{
  "n_head": 3,
  "n_kv_head": 3,
  "vocab_size": 32000,
  "qk_norm": false,
  "tie_embeddings": true,
  "lr": 0.0107,
  "grad_clip": 1.0,
  "schedule": "wsd",
  "decay_shape": "linear",
  "train_tokens": 146100000
}
Each number is 128 + 32 x the weight over its row's rms, rounded and kept within 0 to 255. Layers, rows and columns count from 0. Numbers have three digits each. The size before them is the row's rms in percent of the matrix's.

# up: layer 2 MLP up, 512x96, rms 0.136, rows 309-340, columns 0-95
# down: layer 2 MLP down (transposed), 512x96, rms 0.0176, rows 309-340, columns 0-95
up309 092:130159118112088133164099120063145144079105167062133124146122134180129084094113149094163173073162119133151152177085090163168147098113078154175113141098141096114135184122160112115091129168077109096111134100110117128124107088183166181105144130140120108139087155131209217152141133110120167098
down309 078:147122172103163070062113107131188156182106146126147153115135146144131132124121135130102160101112177166054094059134161145124106142185173127112158040161108082077134074100113088115134120112184105134120132163168161138130157125131129148167131148170155106143126149122133086095117163031151138130
up310 116:180108128150146112068140166196146153116128168116093069134151137114151125075150118169095147128125127085128068084185123102152188132179157172152103097092174081145155100152126135104141103111131127123104149179083049113081152151150124134164101169103165143091115093108114074092147139114123096198
down310 109:173094129139103144130144131171113096105143169173070132131128149124082151124170164133165151098146111086072100065178137116073181107127158119126111120145100169135138112088147123131116140109074156140100138092102142144067147113151159216148109209123133101071059067086139161151145115103166160128
up311 089:074134156104165136107115141134118141165111160123128090099159128102172120114150121177116190190154091129138095136098145124135133119080074059069155131081150131117177161130166134135117122145206150107104138133143104139142090125130125123123035147145175149060095164075115192150084134129117155200
down311 081:125124164100025083134093092166124162116123181136151096102149112144148090159154132136155107149178091154088141106086196163195099141179083134105132163120146149170105181105094110147154121108106123102175108145067154130109091130158098101109048122141096108145132106141134071131147188127125177132
up312 066:145153124143151160033188193056107128180127099091114079124152114097142131152168165094120127142082145211106130179169123116155156118162130150097112134107091107122140161150093122175128107072172152149164080088111128121177104129111103104148147114096056105097120131170117118077135139098156108113
down312 062:101079117135144111054154180143090088110125072117143131178141120110130184136130144127133119135121127145214129128036111093122113101073090113162143147102107130189098092153117108146100182108149093110121124141120100145176170126150127124132165141180089166097188190089117180100134160124128071098
up313 101:107174108219145156121040096089123168133138119136093119127115145082141157080086117114133125129107158091151115137082191194099139105145158156122127100109204089138079133088132146140122150151120063088096120171123154117099152095099177119137103135166194122142173164095086157153118132092126165139
down313 098:135086122129132100115169110121079134093090163104169169162086142143092136131166094136097153159142175158087091148081101126105090106099118091207079168115092139141145056220184126095152132145109177155136116073142147129136085102107107152149138143115101133096087056154162155134120115163150176127
up314 091:160115106121120131226077155166078161120134112157093160127123101102118086128113099151090188160076089155117100141163054094142100119135108109141109122181127162114150088108114107146126133113163138183135119108170132076155138147142164104129146117149090134177147100127101125107046220179178131134
down314 085:065135156150095156084146131083109061111118094134095115113148158138148113112127156127144145097128150136100127083070168179120070210094110185109112139088125128133095196192137159156141122155154125075155194136110140190160087121117158133158112079126080173150097086128184118119142116131154162116
up315 116:134158176108134135125157146104176103115128132157178132173133124186080163127174114124144153171148152108125079114107102146089160139088154177122101155136084020107134138031097133120131123124150170151089080151150189181138139126133085129100107079081117108114143134125137179122127085061116141097
down315 112:108167119171136077102175192151102155136115098164091154107085117118148132097089158181120085071161137115061089092090155144108122189131118159157079067098110215142124112128134155103146108186081061132143120100160111140151121141148109182127125090129103099132170169159148155151104124145175131138
up316 116:158123152117159096081055156140156119109078099058097094141122123090164153126082114116163179131133088130112164116225133124137116121130181160201191146125115128161183142101171133089137130130133157074083163127117091142155122125135140103125121172133133209132113088123074138134163150096091099095
down316 112:137161158124102140076148058158063078145089115142091108111109155115114119164181126140174102081138106090099116081085084154167111123117113159174143086121151136123165130112060170080155150119141187096137174113161100115088167162139118135046140190152107134133124075187156138152115137151133162144
up317 096:155116097140117161164166078093121158169095223103116092148086106120113162144155147154137160109151105165163117134117207177135088146115095122108104145127120065062124117123138098158118164096158119103118094115141124160117176147094161154168076091171110101055124123104104106150099126096131171207
down317 092:121182103147130060077077123179125129124085134162112072078146082164132126143129127119139117126145113148067138137084176143118144177168081163093126107181189183174125148122060139166090147107117093134167208116157137167113096132131092136153158136144153157092120155161155082102123135115095086087
up318 086:183094086068175137155102094142178137144137189087128121118143136117120141100125106146140133104110172151156135113153121140094162115104059127099174162118110103105119129130145136171099212169105102150076097096169100146112157159128092119135103025198155158134087189121142147144067120114128124168
down318 090:135124123112117138059147170135090216114141094089147152075132150122129158182096124138147091130111089142124182084101114116143156080125114193135094090122103130082096131120109180149198109114143101101169184072132089115187115193121147073144115126120183085112128144164150091097127128156106086153
up319 088:109146152142155170105126120137127156153149128106093145152155115134115067090141195160102087093117117110058132115125146140141071132098157097106154083161076153061148154155100098132177075109119187144062174114169104122112166143112195122116144107152089082117166089134129109097157165103168211134
down319 087:163188115122151164163137071123181177175123128121159140167118130131160097099121174107140127142104148138122119159114112071103097139155109197141133130130121174095083122116110091069127142069130174121159143091128104216140123122161093146193076123115173095138123104121194093101087077081075146116
up320 099:173174098064135086145118074122179094115118115109112205085124104082112107170166123153184094163146107128118176135120153189110100138091114146132104120177161101115128150142089137158178136100120086143162125144109151091154086130173094109081173070098077121148158197138151151125152098149147172083
down320 106:166143097132105118143129136176169124149155129109082146151133098127124137079137082134067094140092165131116064161141126198136159173195152142101108099048202141144092103169103128150128120070162160164156123079089072070137133128097128147142130150101137165111099099104161102139090129120174138061
up321 092:138207079183086154100097163194106070090130124189132065193098082155138135095157123145129176164135150139118129112098095076102112136140099137136146102165118131108162117163132109112116148178148155155097132075131111135126131080101165116166083105084168122131136103064127170214139116119117147111
down321 100:128131093113100132144105128091129141161147091096165066088132138169152150149098165103138096114146107134079125136136173116107156016074149107168118147149145098159057153195147151093131110148105135124100122127120177102077057139170103116180130113147178148123121113161165161099137207149093154113
up322 103:123079101100146136126142122097148127163150161134144125169114141148173074097067152124148074142139104130146205125147090163106145149125111057095165144108166142111092170141195093122114120180172125176116096173145209082150116087119098190157117105118141107196121125113063078101093129111134120117
down322 094:121168133152134165095114167198093186104125125183094096103164095122077079141182066156130068099068163099152130090115105108145108093127108157135114104119100135169187079064138170136163128102082135105151136187146092173113146105145159098116118127112153163106114157155141161111150166176145080152
up323 092:177172143172072115138097156180080125139085115111136133133162184125080166168108150102111103129140083108125148074120157094099147093137096128126177167148113071073085132132102065156157110155120107177096118121164133123096176175099135086112120097137156103118118087192166185185122075129147170132
down323 087:134173141115121127144089149071142165139087086098107133121153133117110123162100167099118117162126079092149165154126123113104171125220084138145126126126155108072161124137101081120086061102145147153124149106140093132135171206156104118068207126156140135201138137170141132091124051165134094099
up324 095:158168087080146145041146171092149112138100127165096133182134084095115146131133149144149125158092118101174138104188107144141157068128120173100127095097114117130185131121075127186107083089197129112184109163128074068152128120125144118145133071143117127116134175135143197083146176099113132100
down324 087:060092144131158148160091166145068143115138139133129124102147173115103152083136150115119090117150128146123095141081114122172145198086140085143093132154138158122116151113189170078120201131053151090144111081139130174106105059129103099095127193135104137153144169065142084097157141176125122168
up325 107:141149160110147160124096159147157100117121152151094132095102090053134121115101088152210097092141149128128125131111154111177150089111141205165096130136135146175136100097099136120103177089078120126146161167128066106129156188152051049108121139088169165169149150112170143122121189088113132122
down325 109:099085153168135097097158130163117180142077125067065134114169113150121157146182148120052077134113144106163104155125121151047119181113186142136181109122156135109155110174184133156128112105152132114121108118075132165034120104126103138108094170075125162118136133090169145109120121172164119114
up326 098:167097123122137120115085172154151130100124113149087122194101189105117149103136150124089137083085119137138112128127164126160109136190098110163141167126105146069110143087191094186126166129159158074092157185056172120163162102128119109123090117189080103127211117080096104153127135137150088149
down326 094:124140137173165156114119137076153106190101146174111066090201121112108178100150133100117166129158082136128059128096129100177123081104119140120127102155177123189138146141080128159145128110171129091105137146164101154098147164162121112115175132192075181124088087130133116072128144136086052108
up327 091:137129079106139117086174141120164150149128157101148174124134153125163158069166136139152185050181106151155081187085143145132158071089091151115145148076132106193090156145159079165104131189191126148134102138132155123100074094116145099124098146093137108158135114163108092126071098153090129090
down327 088:165053126107136117088109112150148179145078157107132117131121094130178114156137132101116154102194080126175131190135151088161140107074115112136146083191114159159097107124150069153092158129105149162148164137101141157104076116163051146123091141134185097090189175142087098097137102153152163112
up328 092:158139076156142129141126146097101147147170108106176120154114132094114083180149113112154165120121092142145118132142162095098083152158117109128135123140155101103115086085100175159126124105147135192183168066104086133057133182168136102128170040143166079155137152102128150197166081129091066154
down328 091:119161137189135058144131165140102105178118102132158111088151073089140153197138153163112127133132140068103161135075140082123209131109110135152150124130118108123077156143105149149156094110129102143126169097129120082079204191180145126123134118116174086128106129143098121120065137120040139152
up329 094:089122082130089105140138112146170102101111114114153112176156140168091094129094145115147131118164100109144135114143129117156126183057122116192175173142117170148059120099105129150110103142165066149183085145150147123104158072145065122150155084137174158038068151116100108140118132187105162106
down329 091:108162103062064059067111120135133085081116149119190123111157122155108072132073127115154115119086126144134171071135120108124127193146160189124108187146126074121154130105157078139150161129069150155094122163144150126140113109113097150130103106170132110146208134108145161154145147190181112149
up330 108:069161125153126173127129104093114121092067143101126171146108122059128149131125077101095151071100128111178136173122100074143145129124121104128150102108116114190161157162180204099149179101106116134160126155028119136121139180123094120102171175136148129104122117116121120111141131203183093163
down330 108:131118126144180103104157151153147097165126067087079090103123132148148094128138124164147140167178139074082138117111100087192085093106104125139147152145102115072124120090156159129164166131124162160123056071128100179115152123125157157179149089177125192131170171057125153116120052111145105137
up331 095:110160129134149088124110162135200125115103139143158114151072138183174112038104051169134123182172133171103100157087141128081130160144110154138169116090074160106098107112117148087179140145202122158137147131098114091107130149111163137089156112084117125116162065137158124168089168086131130094
down331 097:187133098079159098086122095166111128165112088088122138176116154120145131149158131087165089139123123116131174128142101106145118138141090137143135080163133064119133122125096127113099175151136155062043145139119118137191130112095056108135194088076182160130173166150188092116157158183153118155
up332 091:136165166141151173135117106110121130141113170128137124176147096125115143112111065101114217161206057124122135132086182104102112075147091167121140097062135112160134125170131119143120143112171137141046084112154093081090104122128169104150143144153168166145145079147071127129116138088192107160
down332 081:108147062108145052140096144148163089129075105173101165104139130127170147151144145122196088112111136159130098112094135088137056148198111102185051170177120144083158158098097067132114156116098110183116131149110138128131106161121113145130130105107117122074162152183130112159165160124113070136
up333 110:143155137159156107117119120147110161155132108152134137108096101153102132229143165093120179136097082126164095144148134182156200180108103144126123101124140148142139125140116117162117116129081054164115168127134064133186126068056125056160145171058132133078162137106106112149105133073127130127
down333 116:087149145086147140151178134129115108060143105075151143115123138120136132169106129093126084162080167158161159096124103141140154114110168080077177159115110139129159172110175162154114161110169103121158095108157156121082153100077214097188067164156131146199113135085097152131092121069116117119
up334 068:133132149104093188109126078081140170083141133106089160135090112123102100079133067115085132163129077177124136102173135155183125088134184150122122132144110090147147084155166149137118081154132173162119137113111179115152113120088112162109104162114091144155138047166084132195121181096205132155
down334 068:096124156108103152111116167161094115115159115155153113106166126129206150160089131096154105149113126122182180151079076080104102150151075158145081201182132156087126142168110079141101152109108114120161086116128139138106176161128134117135109139149089114156172176149111094076119099171075107037
up335 107:141168087066097118125139137073135140125118137100170132159129085088136149135141118133168208119158126159128125157112122129121104114108052142169138124084131103139087126135095122177070120176197137099155120105139124160137077136137075172160091123147180194086096168131077134109048125158127194139
down335 101:094138142088094159044104112158154168060130170113123169114100105120156121157108142190146123078157116155111156071150144147162094131130071179117091103106151169159086111101133082147084102175136115116154165122130110142151108125147081121177074125141190159086176123138075094172140159171157158149
up336 074:155185102087165170074151079102139168156082156114174138104117154089170162119157183116122100132109141181110137127189124100160173124123115134134157154101129060121172173081123148169081123105111181119146134072174123100080114173135074091135127078130137159154087065156153112124134085112093152110
down336 102:157140101106064082136156104132121141101111175098127085148149103165119094174162126136107083151056187085184187130135114182109135145152110113146150177108128181120134123174097182118136109126152168121205119119156170115144107135091186087102119112057184115106122105107125098104104089154100085156
up337 099:204166065144106199135084143120170107107114058125127128089183135128149165134164151120151116106164239125064125098150163135083124119177148118161107140135139136110084106181141097164085094087142166092136122163100134168129060118097111128145110106123130086108096101136144105161124170128116129144
down337 104:096182134060167154080139125121123126100077082157156149140226068106157122133159123153090051149146200090097146082132115095109160132127167125123130061110166139166127137118092106129126168117077154133132072102153085179141120091085132163128142163154138132098111110120155137132154176170148144110
up338 114:172185088099160098139124171136093106047095089154088149142134202088158153133098122114150131161089186133120106145132105066086164153132084141136162134077101097155147146112084126139130140093178077126107116092149127121113127125203170080164104118115108161127140063142117109195134102160176132144
down338 121:106131149086115119139101111123137132127165157163136055086104128117133142155130147195081151109094116162108106129092121157080144081116115135050167128166124175155146102113129130098163099181085078107099213150110106078169185182129183144092115133097114113144133102166162154115160163086199123118
up339 096:089141132127206083145085111156139059101078086122145146108097093152163075134145087126114124193064149123149163099105100140114114162125115101109140115193123075091113090118151129196123128115119089153107141077109132122146148212142100170123164134142169124152184119096171121137096200151120155121
down339 097:153135123093137068136164083103104085141168144119105129162128106159152151126139140147120119156161108094126157156173115130156101156164081159117073075063102211175124170123116141150129071150131153165130138118116113125182088070117112124136126184116078119140122060194131161117102206154101074100
up340 121:125104148160112144069143097129151145125087147120183138152183120133106180178129115106120156147103157077126106160152164103123113113080184092171160111131152115081149137160133169147196160088142183121088058082124141153124098175103094126117158127180113059119110107130051177155091092084113154132
down340 124:171127082174101138151090130114136154153137158131140134166104122141098084171216099106177153147114158055126188100204107174103141139148132127177145104078100120106132119168153098140171110121135187122134115130088102092147140101094092094154112140100115115172125051102096084159086117178094161104